Weights of a small transformer language model.
Size: 8 layers, width 224, 4 heads of 64 (2 for keys and values), MLP 896 squared ReLU, vocabulary 4096.
Training: a variant of Adam for these matrices, 215M tokens, 7197 steps.
Each number is 128 + 24 x the weight over the matrix's rms, rounded and kept within 0 to 255. Layers, rows and columns count from 0. Numbers have three digits each.

# down: layer 5 MLP down (transposed), 896x224, rms 0.102, rows 252-364, columns 168-223
# up: layer 5 MLP up, 896x224, rms 0.11, rows 253-364, columns 168-223
down252:146146150100122116155117079105165121101177120149153153114096103109140168120123181134145115099176129083144104153108149124142119132100086126104147120180115085120100164143
up253:139144116157167129144142137139135116123127145121116129086134175116152066082174132138136113170110103114147155140124119119069124083103108167121115120096165113139126115144
down253:131128115091159139100172098149132130107136154125130101147160076106108144157136116124137147131097113108118117136179096137178134145136098162102116119161124110101139128130
up254:133102131119127143158100121162094135125158140089119144120148123139124142138168130167142113118094166150127104171096138148146126131093139142133106133121131139127106076117
down254:116115155135139121095161124122097126125169112124154125152080181099133103121103139111094129113156125109093148102172100152135165158097156143130153165132176130115145110104
up255:135149128175133109066098159142096118155129071070130125113166141147109120145147117139119128187126108092153184066150098156109135097112123107128147127095128126134137116157
down255:160141116096152133115066153115110099091110105144165090108091146130173113169105148097136098130091149124090105145165094135123126117145161149149111144083127187118112126150
up256:101118132141189111154123118101104150096097171152162140160145157154103055139130102143126140150136150155143146138099168138097137111120123122134115115144141127161098132130
down256:153171164127113150074155096106114150118116148156128121173103125063123134100145111124092162091096143122114154126149134137125089135156138138118099076110130122099144166154
up257:089071140110145129141098130138128162119145111115110118138137141149138132075140103113170108105121108141131140133092122120144129166089132123094153134110126098149127128146
down257:146172132096141156128156158122125127117159127108120140143142182135093150135121158108105098145134149124160098166137126113145142129122134087130096088110131154103123107111
up258:110179139111120100121152176118117133108121142125134119090146147186147134126128092119133102103131133130109098107103127151099125118181140168141103118090125116127122115120
down258:135081143136148136136122095145116129140128132144117133158137143083126122102159158140133197164107125113153126134143121115117122125077127085101178148096122102117149102126
up259:165094179116166146120114135144110168109137092087107147116166133159120125137125111187117110106118140158150091089143137153160131149155128128085159146139140140109122099193
down259:090103120115091136103136104121121125117100100130121106109101112117131136115132135124151131152172137113105113155128103102136127119115131133143098136112124133116096098135
up260:126147135093117108093116160115137146098114136132128147127124153150125065136101157116187091143149113133149127181130106108097178165100116155129132139133155134129142102140
down260:091144090160141138111131110163120154111122144121134175162142106137090122109121119139103131148153107144111187131160149100137109103116145168067138098147120150167117127116
up261:138122140123139096129130127137104112103100068135129131110159117092149088125123131082114116145114099127097102127167140166110156082153132136132131140121124077108105143112
down261:118142102145182165112123109164137126072087172147153107117144153118129148123135136153162116143113080122138111104147133101175124116163082117137131150122101167160148147113
up262:107167113160151131092112138112139152101165134119098108119197103136147117152109112067137156147146134172094132089177128165153171073107113127082132134129132102133109126139
down262:101094118093165100120141134148133076091163161102094159142124084107158155143147104158139110091097121185128123115171148117101108102168111163116118121096128113098117128119
up263:147161154156144148119132138130126090138111137131136138163122129167143117115143103090172148132080068122108148112147190131109148112199142100131148129190129144136085116132
down263:134134139117171143101104148114149107126113149127119123102123144095139098124149146166161158098161165144166106123138118120064146100150062089095093131143136134152146114131
up264:141099159119154115166162189160115124174119149120120126115139090115131143172150111116127147158128136167089115131142149163094103141111125090116164107111117084136149122145
down264:103146133130153127105117092123151134154137130141104163099083127131140090155113130109122082144150094136154159100128143107111137151106108127117116146128134130147155122132
up265:119133120136149142159100122113156102140175085119133146123118178103134108107146102129143119096118130090164092154120180119131093120139138158137102126125178139112139092083
down265:098128105140104157110136131144169141147124141147119153116109129191095140142127200149132124130136153099130124141111167115120112116142163120125132097150136127129092160078
up266:149112128124135108092118146125138120131170127133093091076179141138133135149178139107137146153128144158134152096118097149181129148121153103102155145110159072146138112088
down266:142127186168160153148134114153075145142141143149148126106131145138150082118106109148142157133186155124113146178122127112119168107104177137140127143106127141079106117129
up267:133110161132134093165115096163167093135146154098095110177156136146101118139162106152161113140111147148166110138119121150146123115133094109154166145124129107100143113134
down267:131170139114126169108122124123173138100125155156117108100137107136161153111100102122161194116150105118130156109134150091097074139161080131127106147092141114140145104142
up268:136116142163131118152148119122140137089127147109121130161153120108136135122111131097103123133111139143081131109131171139128128125109146132124137127140120128131108139110
down268:112121130131111114133107139142130134161117133107115160134124136122134139117128140079148162089113126119169129105150140100128105117141154139133129137090124135136136112135
up269:084116135113117155119149115126115110144153134127143123149142101126136120127123130120150120145119121141163112152128144139111146140130097121115174129129157118124169144126
down269:130158127126141135118084135111150133104123145128152131111148151134120149126142133151129151129103142136133142121098126147107136139135140151161100139120070115119099111127
up270:123140114156109127112153157165135118140121104128132122143100114166100138105127124151118079116130143083144127136123136120114102133121125137115123141104140112124143127143
down270:133134125102171155115100129110125137121137148117120136110151163104132120140121120115140175147117125142127132113128130095123146094111146109146127150132103162139130077137
up271:116097127125115121159135092138127082129143140120117131099147162185117163136087109131137126131124139140148143148162201130135109126111144172144148153136144100105123063126
down271:167204088115142170144145115075107182121116156120112145132108112164158129091144149100130152087157117087099150109121111147135177117153082098107126119151128133130143113136
up272:127086178144160083122167137133104149083077110104193146093146106130131110123122096130142137091122131112055121123131170156127145093140117123131143127119141066130066113173
down272:111113081102150135102102104154128090129112161177137095106169134130153141105108155102156132126112117115123123114145186170135066110118142139156121143139164133140114139168
up273:088149122118137115147114129129095141180158175140159131111135155079115092136135120111162117164142119091113143144112117176135153129180146149174090169105126119178136104133
down273:131059139130176123159139138161139117119109093124092133138154115200100125126114160129107093139157177167089136158131084141115122157103183136144107147141143140106101140146
up274:110125132105111093106095116131109135112110094145111116141122138143104132146149143136147118129120148116161129145118143133126118099116108166143137151100163136142083132117
down274:123133135142118120079103142129111144159122183143138120097104115149135157101118153111113138094120120115140186113145116125096142127164130107167123077161116137132135157168
up275:090122158117136179126137148163129108130100136141145116146175123108119109113128145147153104135126145121078117136131089163153147082136119108119122123100103094142136133146
down275:142128116116108152101148129114141082147113112118171137093129149137161101130139148156081126070110117097165134114158132132158136136148160132130091108144116146100111162151
up276:148142115103129079119124108142056150089142148099150143148127147137116099122123091133146147093094153138120131101123164167120125135174115126090168150157158118121175117135
down276:146171149111141100139110121139099138152156173107122103135158094144070148131185165159152103141192108081115160095157160106147089124139105094141141089118117111107140142136
up277:161113130149155155148125194116109135121107098135169089094113151156135099103140145103173118155132130105100163187109142137083142137145123114117133146109078119121147136146
down277:098138093138134114130105107112121133139101137142101150096148120117150147167153107091088145171115133077116115136145085105163157109172126120153119147159102094135113150132
up278:132125142141129086104169151084138119138110133124179121134160117104153081079192117140141152161118150087066125139131132149125139181127140149132128126136117070149173118146
down278:138126114125148160114111128149168087151174137106133167124096183114120088144115148193091094139131133187113134115109110103136158094130107156110156115132121128122102160125
up279:102113194129111108191138130103150118098143115119138085118127155153117094118145161146137143121128140112141139149160083186123149114170116140118160129163130114142118127112
down279:089121134113140055113127127159181137156091141124145142150108102089124122113129119137140109142132100142160120151113126134147142122106131163149117126119142188117144099119
up280:142120142142157132150199161118128086086090105146138098133138138123148150149103111099106116145105157133135103104152198146112112121106156081120129125149084112147130105079
down280:143134139133140114112141116096150109148144119145128140142118129140091144120110105085127180159073129055096124145147100149117132125152169107139093133150110138166127149117
up281:138150188163115164119125143142107154126128091108172120119098165155107125110103144127118150096076096182146144151120139110102107101125106157129203152127129151125129102159
down281:127087097112102127105156110172089141111136146129150125091130114133118118122106127146115099125198162111096112122161104093119087133119147122130117083131112065086124132165
up282:141170124156130098142148153117138135138120088114119118086147143165124112107171126115100132127086124143144125153160171124146143110148149110148177154114156111147123138121
down282:107154125110149116099104146124141164110134138125130135115152119080121098165139079128148135144147126116139098155123105103102165125113084163091131132113115106139142131133
up283:125097116142148128144160114109178097087117119097139156142116161133136071122102078134140129121172164132124107082137073112107155108188137123112155138145115134135119115121
down283:120122124125093121131155140109060189110168067162112109089168160157102071158135112124138111098183153149135160116117166129122178090084110135111126079144108081177118158135
up284:112103148086185151115091090094171141116074084117135161112134158161124145132147090157138126163134187098154147146127093166083128159137088114121147133164158100117134120154
down284:105133162173114132131079156101096148125170150092130143157073074127106044114139123104113104136174116147156160143111115119111189101101132135129166152139125139127128111109
up285:145129118101123090125118124121091123114118131112177135073136130101122103132158125154130091144071134113152109177091164125114161122140103115075132148125128125108190110108
down285:174116109157122115150119178149096146087150130133144155116131143060151045151126114114086162124145136128133125121144145116120138129120177147136148112172104117166137096138
up286:110166117146116135153116126129083100101098134124169166128185157152128124134128157187125129137163148115128104140131142173140195083136155094095128131136129097082092080129
down286:171137161119064144148124142106108165123126109128132136100109093126129141114132097141159116131141147173085117081131140159172113116089173124176120082144126153073142121174
up287:109117156117101101158127133101097135136108122103095151113128102116124151149169112117112069133132107100155103118158112123131106103075117074137146149104137108135112121089
down287:112128171132097116135121132111173159111158126158164090116133128078157165123143115144123124093099137118133125125154139147148131153181139122154129116138138121114129150107
up288:076129202152140138191102155142142124140117151131171157110126097128127154098139111087115095113156113145136120090121121120109128087153154129098139119125102102162116108081
down288:128185120140115112130094110090137113117100146087124114113137160156099146121122138092117103115138129080101136128132123161118137115108147096105114165138084165119126157168
up289:104116178110131132097111130108150140106124096142143122148130117081122125104135103135151125163105138129129144140112156189094139134118116144120140131133124114109156096106
down289:138143144139127128155155148148145135127112133116104140126129164141090150151120148144118114152118131115119120144126119147114119144109099111126158104129155115140095136138
up290:088142127133156108074115138129132148129138152125094128107122129161137098145153086141166127081155138086186121108159129132137113131094101154107110154103154141119157071148
down290:127156098120088136143155117177127099098123101138125096095111117145106135169132097104160100148125182146147121159121112102119116136144132134151106112138146118143148103181
up291:123126162107144121122122123144147144140067109150124133098130154093119093126146128150141127128153095101126130094146118107156102123150139129108153132157149145086115120156
down291:118116117129103106112080129092100107153088167132096152173140121096140124149096135105159137160134163168114130106105068152120100143113114139133125116090090104184112099139
up292:103142134136106103152147125168160122109138110063089134111109129127171122111158133138139087122106134123171114160156122165136168115084195099141149143110151085147132116139
down292:112147133137100139128113105161148115158105098091135126125124129137125151147114087103115155164176120074153129112164133095157108163110112150131141115100143124149133186094
up293:135115184072137070120073172141167169149128129119114132068121123125128127122109080141132118119086119158087161149104105141141100136137131113102134154120119107133095122114
down293:117124128092126074157123129052170117139124109139118094127116132165125148148131183110108100091114136119134153129122136100152111107127177145117132104145074110125098117169
up294:112134163145105117137119146121153123121129122140115147123127174124136129092140122105100097150135122097114139104120140134131097127120139137108116121138139129114121111103
down294:115137119126109160145161114114164155151139124118166134143111158131127162138104160158108128105123146131091142136126116123169162103123123135139124123134127130151133144105
up295:134137138124147149135114183136109107141118125127146092092134130130128150137146110126106107127162144120115116119103155123109128152167123146134115128113129132136103115143
down295:102095156098113137144122117105143150128122126134103098138119135139126158115130160167162167101126131140066123123132119165120152120134144094116161132131123129147097082125
up296:106152134140133122083158134139092124130139119133142124123151157131133116112147129149161080121159152079121108164157099131122110155120118118144159123112121117122142114150
down296:121136111173110142099132101137139117140132153169121165164165123066166122100123167115070148094128159171138112123152122147158145107149104134148160140142129122102109119130
up297:122144138189147147152175163107139109104089129121175140131104093121128144102136112120115127168113130090117147129156155124108113095146138174077133140172112122135100106104
down297:134139112102101084151147121143111142115087099144140103141137063141125139139157128136152146119142165131121150127154104111138128125135156130146086109118140125082097115109
up298:157112130134152141124097134091106145129092177063139156128119125124125152107179168147128084134123095109146121111134150174156115117165163123092123140116105101158141115161
down298:153123127131178130136103088100159104136148153112128085121112123118108132125120127132127151121112134126097147129102125155102088099137133129150127129128165144130125128107
up299:117166129146105110120150129131083108126112116132155131152114106167146096149138117131153130141140120132150087168137123137132097135131150140103151151126132140164120150158
down299:139129144130118114129128098131127134159165148119107149113111133111134110139104154125140109103137119171103124079106160112112142138076123115156140107123152139136105070136
up300:136140153107132101123139113150097133111131097110162118087145115129113146088133153188115120130122107111123142130128107137079130091144163141141137129116136102134149130122
down300:134127063093115136106106121132109150126123113158126067124113153124174110115106100149137151114099105092132133129135102133089144129112140111141111080153129182145116167142
up301:110130106154141116116098175142156135113108111150125127141151092110109058146125151143104112138110149139111088159177149119125185105150156146105132125122161103099123098116
down301:090127132120121122142136176127157131166094144133161118145171106165142123137151126172103132072146115083092139119146149092143075153086115112068160192100074132144116102098
up302:164115153156134125128152144128116127147124137147133129149118115144079128129120120137132112113141134110122122122106122129137123135136130148163150141121117127119095147127
down302:112134109140174086124108141157114113126108153104123150144115150129141141133117130103141117124104121145132133143129122109134129128115130123130122181106131130135138082118
up303:141086129112120119132113137164128106125167088113140185141111094096165059119134109139196126085111111129186077156125119160113122158158140111152139150146151133140090107119
down303:124089133160140119126157095137141122135152163128141119161127104153123095125131140171173127169108145102095124129156133106106162135139109141088128121131136130131133206150
up304:101144171115093148145117121167083140123139142076143130149131103124088110115144137153146112094110107098147088133118115125162120116142128192120128139142125114158158122135
down304:117157133103175103084137097125133175146134086099155115151128112134171080110157126142160129152112115117142124098127164087171123148089145131122076126146130073156127101098
up305:119140109159147123165114114139104090154093127144165110141111127117133116136129114133156140173106105097163125125137131157144147169162101098139162142102143128144090129121
down305:114126128110159136127130153106127133141150132123106105147126099114114187136164082150119160090134110118116132102112107132174137106129130095070154125181111144137149125141
up306:116140179113112127062121155087135102104143148118125119098138101171126103114173106131136134159117145112146133130110146153119146126135123078155151138087144110141155137164
down306:107122150132143145154115154100096109103119107109107114146141124126145098129160123135126113110147120130156103101145104122091170118134110119139133143130120171160143146141
up307:096133100130164111209102125125145126148108105136125125113125162136140113131152098103080093122115125172141110108136109157105154113116136129105113139104173125109111123124
down307:132186172120094111088093168119185128124130155160115111152093089119193134128130091165116125133107091123135121125120131106120139097095112104101124147135145177138174134127
up308:142135127140132167144138136101121122105143129122111138122147123137124113149111109131141136124111112138142108137145112123153146142137122110094125131142092135151142134116
down308:146161136105152139157129131137140117142154160137135140152125158113102131118124116148120145129100149154140137107120132112082124124103092112172130165135140123139122066119
up309:118142179093134131126095104108109144144094116131139135091140116119128065126145148093145152107143118117132104162099160130121130131100117142118107142139093142164140082111
down309:142160129110127131130119146134114114165125136118077136162108103070116110135121132130105073144144154151102105148165132147173139137135121159127105140109126119102061091125
up310:129139127080144100179117148140143137136123122153116182179120115106161083146160128102116117149117108142085106160107154129116134151160187127112116143158177132148127131177
down310:120098141157134093146130106135164108130124117151125105130145091113134082118148113106062087131169155101113092128131126148113157086153109133102112159168127137168136136104
up311:147161129128108143147108151118126134113129104123128118124120116151123125148152119153112117097159107118117147132123128104149121114134128154126092132114087138160074141113
down311:108129137135138134120113098121129120115133145145144145121193159120118108113107150125134159126109110141149129123104131117098162123128124112149121181129087119103131100108
up312:106083148158148118131105147098154152128107164098147150169155093139125137101121115121129090136135150088120120122120145146133132106161116101132138120155093093157103119116
down312:128161141107157165130120107163155109108099144092091145111119136097096129155107141093169150142151121133156128110133121128131157143126095105133149106132119180083128106117
up313:093112140134158095145139143123133125134141145114115141133106133115117124088143110156157115129141134112130090163165124137126113132126130119106135096151151101091096130117
down313:125140108147146146123106135127143142132128152151150117108111085154125149114131104150145140128111145162169118115119147139080108149120147116154109125155087146093157166121
up314:135132136107092080065129135149111197119157145086129129081119148103156081152158096144123113160092076115112057119133117140105127180185139135136139164153108122135145127147
down314:161162126102159130178129117102144109128150108131113095167132163118126137123125129069101140164172128184130155137106118134150134134137118046157114115185110153117120093130
up315:127130128107133135123145140090118119140141138146131134120129142146127126138126129151130109146140098113139110126134132101114146102114143118102138117155159116106114123120
down315:119139137124143112134108121169125157140136133100124142146143154115140135126101117095152145132135140142146128117147129124116140131137138101138104136113098134156149083138
up316:085139137110121135109116122116140115108102131140109140173118125118120107126136107117135142089137125163150122159119118133102122102108103151154138125172151100146104115129
down316:136144166111157177121145165107125099132098083093106105126142162133136139143106100123109156082149152130113160149143192099110124168117135109142119140148121145138134143153
up317:130125126151140117106104173143143120130121130136111116131159120106106153130121112135122077141117143104095130115144118130089112137111122134105101129100154107107147136155
down317:120111128161129155132117106143088145150134123114120138107141114117155119125128135124143117162143113124120123108133158141088147128121143099195124151125111145139105076136
up318:113099109144123154109165118110159095158107159124114108125119140145115128145110088133159092130125139107117085109195092166149110180127129160123119151116129136148080136125
down318:102116139143143098151117113134088113153136108109133141138155122175150090086096169152139128182143153086146106130069101094113105163100119132156135139142098113146108091169
up319:135128113110150170140101126115109116118113160125154074096144133121108159158130133154167126129114107132087174138092137139116102148110144176160158161086179146144136127159
down319:120197099156143134081142122140128131142134163154134079123091124132128099119092116188173139133120097143130118144170212128148120125133112090048142136142132168139156092154
up320:136128124134096144100111141157109143173133137122123127146140108127128129099120130133124142130144117112153142133099126107126125135128085109114139126123084133124159126121
down320:109106137137163129125111118121116107111130137127110129124119138130122097132124122111132130133129144146111146124151124143142133112131124129167098164113116126114132079162
up321:158123126114140119103131156128114114136115139140114104137149162126107147112146068115158133095125110160118094140167129126128115133156139145105152149131175146111113113120
down321:126120123118161120115119105158105135141090109075113122067148121142155073203125155144101105192183124106130176089138078095150122156133127124140112150118102068158113143145
up322:088148135154100151095109142155121100131128113154102122153150130143172140165122118157144133127149093151164122158127135103120150111117102129115164115113139137147150126089
down322:138146110117177108116108121130118172160125126103098135133110143120109112121156082118139144128128157136129148159138129098141143115113136126127124165120115171127116144148
up323:176066100085146081132115100159123116112137093133131125151131153088143138143194124110179083188115150158079111120119118189132164148079074124095093135103164082108179124084
down323:091086150123107149112136110154109155160091136207109095145094116200089088101129165125135163110171174130168106136098149175171115103145134098143129093131093161107130148125
up324:129124131112158163138131142156093150119099144120125135147111111142105092138130133147147115088096146094150110175132134127127138156163103140110117141105158138181155113141
down324:150133134105097145138108127128138188146125141137103105145148079128133123129159128126074151112106165140151133143098100079130138118155158096153129129151119084170148102133
up325:126117113127140145118111156134181179153097134114147111149141169143119098164127086099124169162152175169111129158138107117100122089110096144129131150141119132103128117160
down325:139168119096132095090103135144153108150113128114080114080148142123148137109181101135154172137112136041172098154135109139138096136174132139148100127135144139137099125123
up326:132150145130123137142134159179147131099127155113132145174178132138146129139147115117140113155130143140140114125110142119108149146090143091130126131118131127114141131122
down326:147119101133151147122136125159159124117121108149114086125109164160160140124160115147146188109109130113158106104092113141137105134116137119125144120128110184110147105162
up327:125148104139119137109103119125125129163096135127116108181144112136144136133128124133147115127144128136097101122084128110136130127139119157098138139091090153124131113118
down327:166169105152155086124141108175183073122147175127105132155145171115146082154122146114140113149098106111136115113180153122131161113097139137097148142141093131162130143150
up328:120141136176093131095101122120092095086145129125134155135166105159162099159107109170114105150116155088076176150143121132118118154171177128118168163100138132142159116140
down328:114142149090155132106142162107179109174111155164137105135135126139139151133141076165121151161113114147168126089097131106156138141119118110123140154130094152100131146118
up329:115148165129197141118145131115148146102119085134103111097147171129150091155115155148144142142152145144150117074173106176111140131157128155131138142162115174141140095125
down329:158103127112073097122145103144087146096125096137129115189132151109141176098108134144143175140106124125148131138103093151171122113073200162160107137169135132150116110158
up330:114117180147148121144118133073159147170100179097142079107134141131066146141141101146146142112106127096134155138164139150136110116164110164116146148107129126109102104100
down330:131123120113107116152157175155072157135145144133114117131126169100147120149156184169116137137129148096133161149111140177107099145162122119139132134137115108079089159152
up331:155133132121123161138112145127129167114161119088126130104173152141142121103144108153123145140145134113089129118095134132094066136139108140155107120097126139123127125132
down331:146102102113137125138179127097142152141151119162108111090145089149128145135149122149121131149145138123157102126126117127118123103097134100140123145127155139135146131122
up332:153137117178112136174112208108102122132137171130107137116124120106117110165178151106138092126137161119148115117133152117135164165130100077144117119121168135146167099114
down332:139102107145143126119129130123178116153133106114124105138173131148153147116164098139120176158157149141107187076097176126126097167128094094110113099147146116115163131074
up333:143111131117123100151153140116139115123121143158160119107132144119127095081129173127121106098076115112072142098124136119076134131151130157130118123149108156146107121120
down333:138160121120172157174103112176140113140105147069137157151116140134098126153121103139148129136125101138144096173103103128142104092075150127150141120102103098123107123150
up334:121134143119117145101087105130119122176096087112110127130149134120114142110139125129138129175114083118135161157076131144133122105115116125090109141104154144143175116119
down334:131082142135114119162121149119123160147144081137151111180101084125140104181170139168157166071138129146101120119162095091118120117118122170089152126115102144146119143121
up335:111088139153159126116126187174104101121116163124151149081113118196086113133097068107157123139123159117091076139153120128132157149122151157137189199104098151090134131146
down335:145125127133127123145101103123207127115110142139133083163145135097148098125144127206150165137153146178121135122111190134115124109141087141123091104099095173109140110138
up336:131172117138170146083112117153119136123128132126144119152150126099119093157142101087144136177130109169107118119114127130104162101088097143147194125126152099085119126111
down336:148137116137157160132083116082105119131128180155130124131112095142094147120143127151103143128098133105129129167116160084105160160125159114162162144130084166095138102118
up337:113086141071113088114124140082103157149130122115142078105151166174153128137163133165146129155126130169135147128117128135113133084134108142079165130104141124075170133112
down337:158138151103100124101077109137108180158153153111099142143075157101109130096157148134154159109120154135177112113132122137118134141110071131146162133136136151096110108145
up338:160122162146115128170133141120113084134106119114088132142134107164155137149143107081132113113112145137134130188115133136075133121143163122123146129188122068176165120106
down338:142140127121151157162094113103107141163103133120139096133094139151108090177105157168103139146133162124143168122143140149109147136142113170121154085131106114126100113136
up339:121174098151120105142116172140084116101059147094148130057111093133132121112154102144138116126082117088131137146127174188131091088151151101159107151109142142090124115071
down339:099169065123145125138114166131104163132141122095147151141135066113143152129123102128146158115132108098138110139153115130133122151110120114103134122137141142153097148139
up340:139120134122144127150115116087121163155121108121127101108135180136136117131127125124181127165163160134155105092132118112137155190110084124113147133172139121134103100153
down340:100108101148177136089125107104162125153124129093112133134137158138130121119140165084173137099144109116149104187116146127124180101113104096100119113140133134124094153181
up341:176113142152085140144150136100143096136097163097112048084151122155111087122087148090106145126098143128132143096144109089119116151117124128082122168152117124119161119163
down341:143097121092097126133136129123123117131128156153141109170114093045180142114164082102142142123099128153181070122100129145100123131168182088123123085115129157135092118105
up342:144128129162113087161085178180149122137067126131145179122138110101104140162111089155157092086167110112115157148173158130065105121138133100158149141125147117109154084089
down342:135087104133151152073133121112146114134165112109120084089127113097154128135138097176143138151120125112136100121141099127120127169134149088102107143116141176086102133160
up343:111155135155118099069109123102155113124140063111081131124170133140098131040171154074128128137108140118112082139095120157133126145157170125118126125100082130147082141136
down343:160147134131109130090116102157153141137113156192140148087155102130084140160149135080167104128146129161143163106148148123173135109124185128142124109125129101125140150116
up344:097166131092134137157115143175120143144157160145081132125106130145171139153128067141142143097114149141118126100142099139111095139163136088114140146147145125140129103106
down344:123102137144127142106141112090174097153090112142131113127099132124108167101134155138148139087091179157149158096076144126131119168105139153105112096151116124085152109119
up345:166140151168116107129158137096105138084105104084145111171125105147110112102098128157117126150123193133119085113124136134105124130155130100147133166107096127113077099163
down345:110152154136100120135086128166130121092109111150123136089156160138178149117156158101112111157116138120151129112114099124129125137140084116139126125122126165191112091153
up346:148097143190132140129134114150128120149120146082141071077128186131134101124102130107159126142103103140157155113121108141112141121154129122062177136125102076080106111144
down346:179167187109090118155126148101170126110149125120086149130161114113129086170162127078088149163145159148139143147113095101125147129086064117128159126135134105122107159114
up347:118113128122118161129143133119157123142147120111103107113141133142158122131091110106124131104110129136135117132134151126135143126141142109151128138124131103099126091162
down347:158176094127142154137114127155141145132158134152138136096139100143125126106109100150135173085101161147139145124169140124174139119137102065113138126148108148133131068143
up348:199114121122160134129075148099104110147125122125162099130163137121150142132106124194134138127134125140154081095107100124112146148080137172117154165126124108127152081085
down348:090148130126099123152126126141110145126135140139147112079126120104138105131109148090170062149177131108096156161159164136097137118160110121131146156132138127138163089141
up349:135117123149142132106110108129110121112117104126147106148148089129098127110115122153119125099134166145114119124161173149125120113112134092112198131142148141139157114080
down349:168142149114099146147112145160142136151074144095098123115104158089109109085140157117121099120115131154143108118125137139117118160112133162157133143087145121154174140120
up350:084129138117143118140144121150132107118128120140111145142197126135132067160107122122110104112123159120160072108133086139095122090081180140142104163162170117147062098105
down350:144096104122164130103141116072119162074136158104129150165110164106188135090105165139161097104114122137137109142141175155175124138135164157141112148124124139085167123117
up351:108145148091151115160175111131114140080133077113149140101124148126135125135140095121090137146142098092118116167149084131102120138111155089122156190189119127113207103148
down351:164154129128180109155133125134146130137165168058163145160098147188135129112154156176133107079117120108126188137096119120122115166101120130094142130104120122174129149136
up352:186110161107158094148155083108123179079131123109129121123146166144110104142144148188119148118136102109137072136133120157155150109092125120107158127098151123131131109151
down352:120142134139121154149119141109078103130150120117142097127097123171150138149125153101100124107142165135152125111121139143129181136125132147125130105118111141129160099179
up353:092101141156178101112148116082104130144147118145159139135147139103090145115172103109132131141122148156146160114148131111132113142124191131125141133102127101120109127132
down353:093126145113124127102139137127149118101149163124133089117127122143140109124089139126069127126187124113097118091100130123088106111108132127131108144096149103170137148180
up354:121116154116109132115147117164149161147140131137158102106116131131150146157108111148121125137116132114106087154102156120155135117119158137074127124120123123113150122135
down354:109121143137170120157119137151062163158141139124121161123114132124143130154124140083131142106132146165130130056138158159176118171102131173120116095143142135122128139153
up355:148158171111121106112115160136158139148120076147115082130134099103113127097149096109169132129136107161134117161142146162082142151141103162110172100139146145126169109123
down355:117126177114127094148146121130094100141112145144147145133145126168121172167119178106114131195062097111151161112138133160134144130115128167130114086125131099169092135160
up356:116130121164134122142142116116076175144119110138108114105128098173150139136099145150133107147134115111119130113103133134111116121139116130117118162135131144118080095123
down356:160138126089131131134150152132129093121092109135155136117115100083113121101139073122110153126116157122149096116160117142117105155121169115118146114097125104123157137124
up357:118155146159143109158123147124133131095139115115136125099139149125139136111133138146137108131152159078123131154144166135113121149084111125099125122137103121134133138106
down357:112123111117149149108141099119118121166127172120146129140138114128131167151163113150147175127121131127119110129139098139154142107162116108130108093130127156132125154130
up358:148083119132122160139175133176153131139157150137123160135128135150113104099114134158148072131112140119119142179110171163120132138175111148127125159113147119132146116136
down358:129115155114122134131127160100149153135138128144147131132156138146156164117177111140125142113126086167123161156139178133156116104148124111092129128126128107141109177123
up359:074125126106150127131096130133154147129139176141118136137099112125133095150172098116167139124150124139147122109125125099095147082108088168100161130109148118129111137162
down359:082151156123122108121142085136174147158151131107108144121106140160160131098112153175141142155109122153163118110143152116156107098085092132122111136107141128164063146174
up360:119167143130124129123108178116131090163134122110162117119149118116115158093120141111125116108119104106177144106108089089096138144138119127100124132074119134120145110130
down360:120117131114134164095094112152076099122116122105138108121115110146085105148107121173152105115101137109116103102146142176090143103148133099142152101148101113102128131105
up361:101102140071119180121108111119176125119101134112113159108124127142137126172127090068104137081116080137128090151156152115110083124171152115144112134150151156133141109099
down361:089116083143130117100108127086121115141095107138134110133169136166143138136129157087115144184085131156129127076085115178134066117142088081191100098084161105089140156144
up362:140143141106096144113142146126104143138111146064157135133135128112118104073148141152162142101151166100119095125121106154151144110113114064107126148156130128120159129129
down362:100116163127096112168114140141100164103144094104132107133144138136127082146110134060131131107114102131126131141143116124136111187135131193128117108155120119152193167119
up363:132107120134137125132091155131164121122095159147077097100146123127072082146170159174170122102087144097124068147145118131095113128142165111103149136133191117160119108167
down363:136137102145139152105143133121131113125133117097097147123170120181125119131092143152176098175140189148172118113123141116105128151147143091167138118095071125080146109100
up364:108098108127136114127118142156066111126120118120197142088161132152087101146144123170133111144111103134141162130085138166074087046130108104081144163085122095134127101101
down364:128135118127134118149145135150122098160118113088110118145128122154122140105129078168133106150158154129093068132149099124147153107113111146111103197180119164098137157133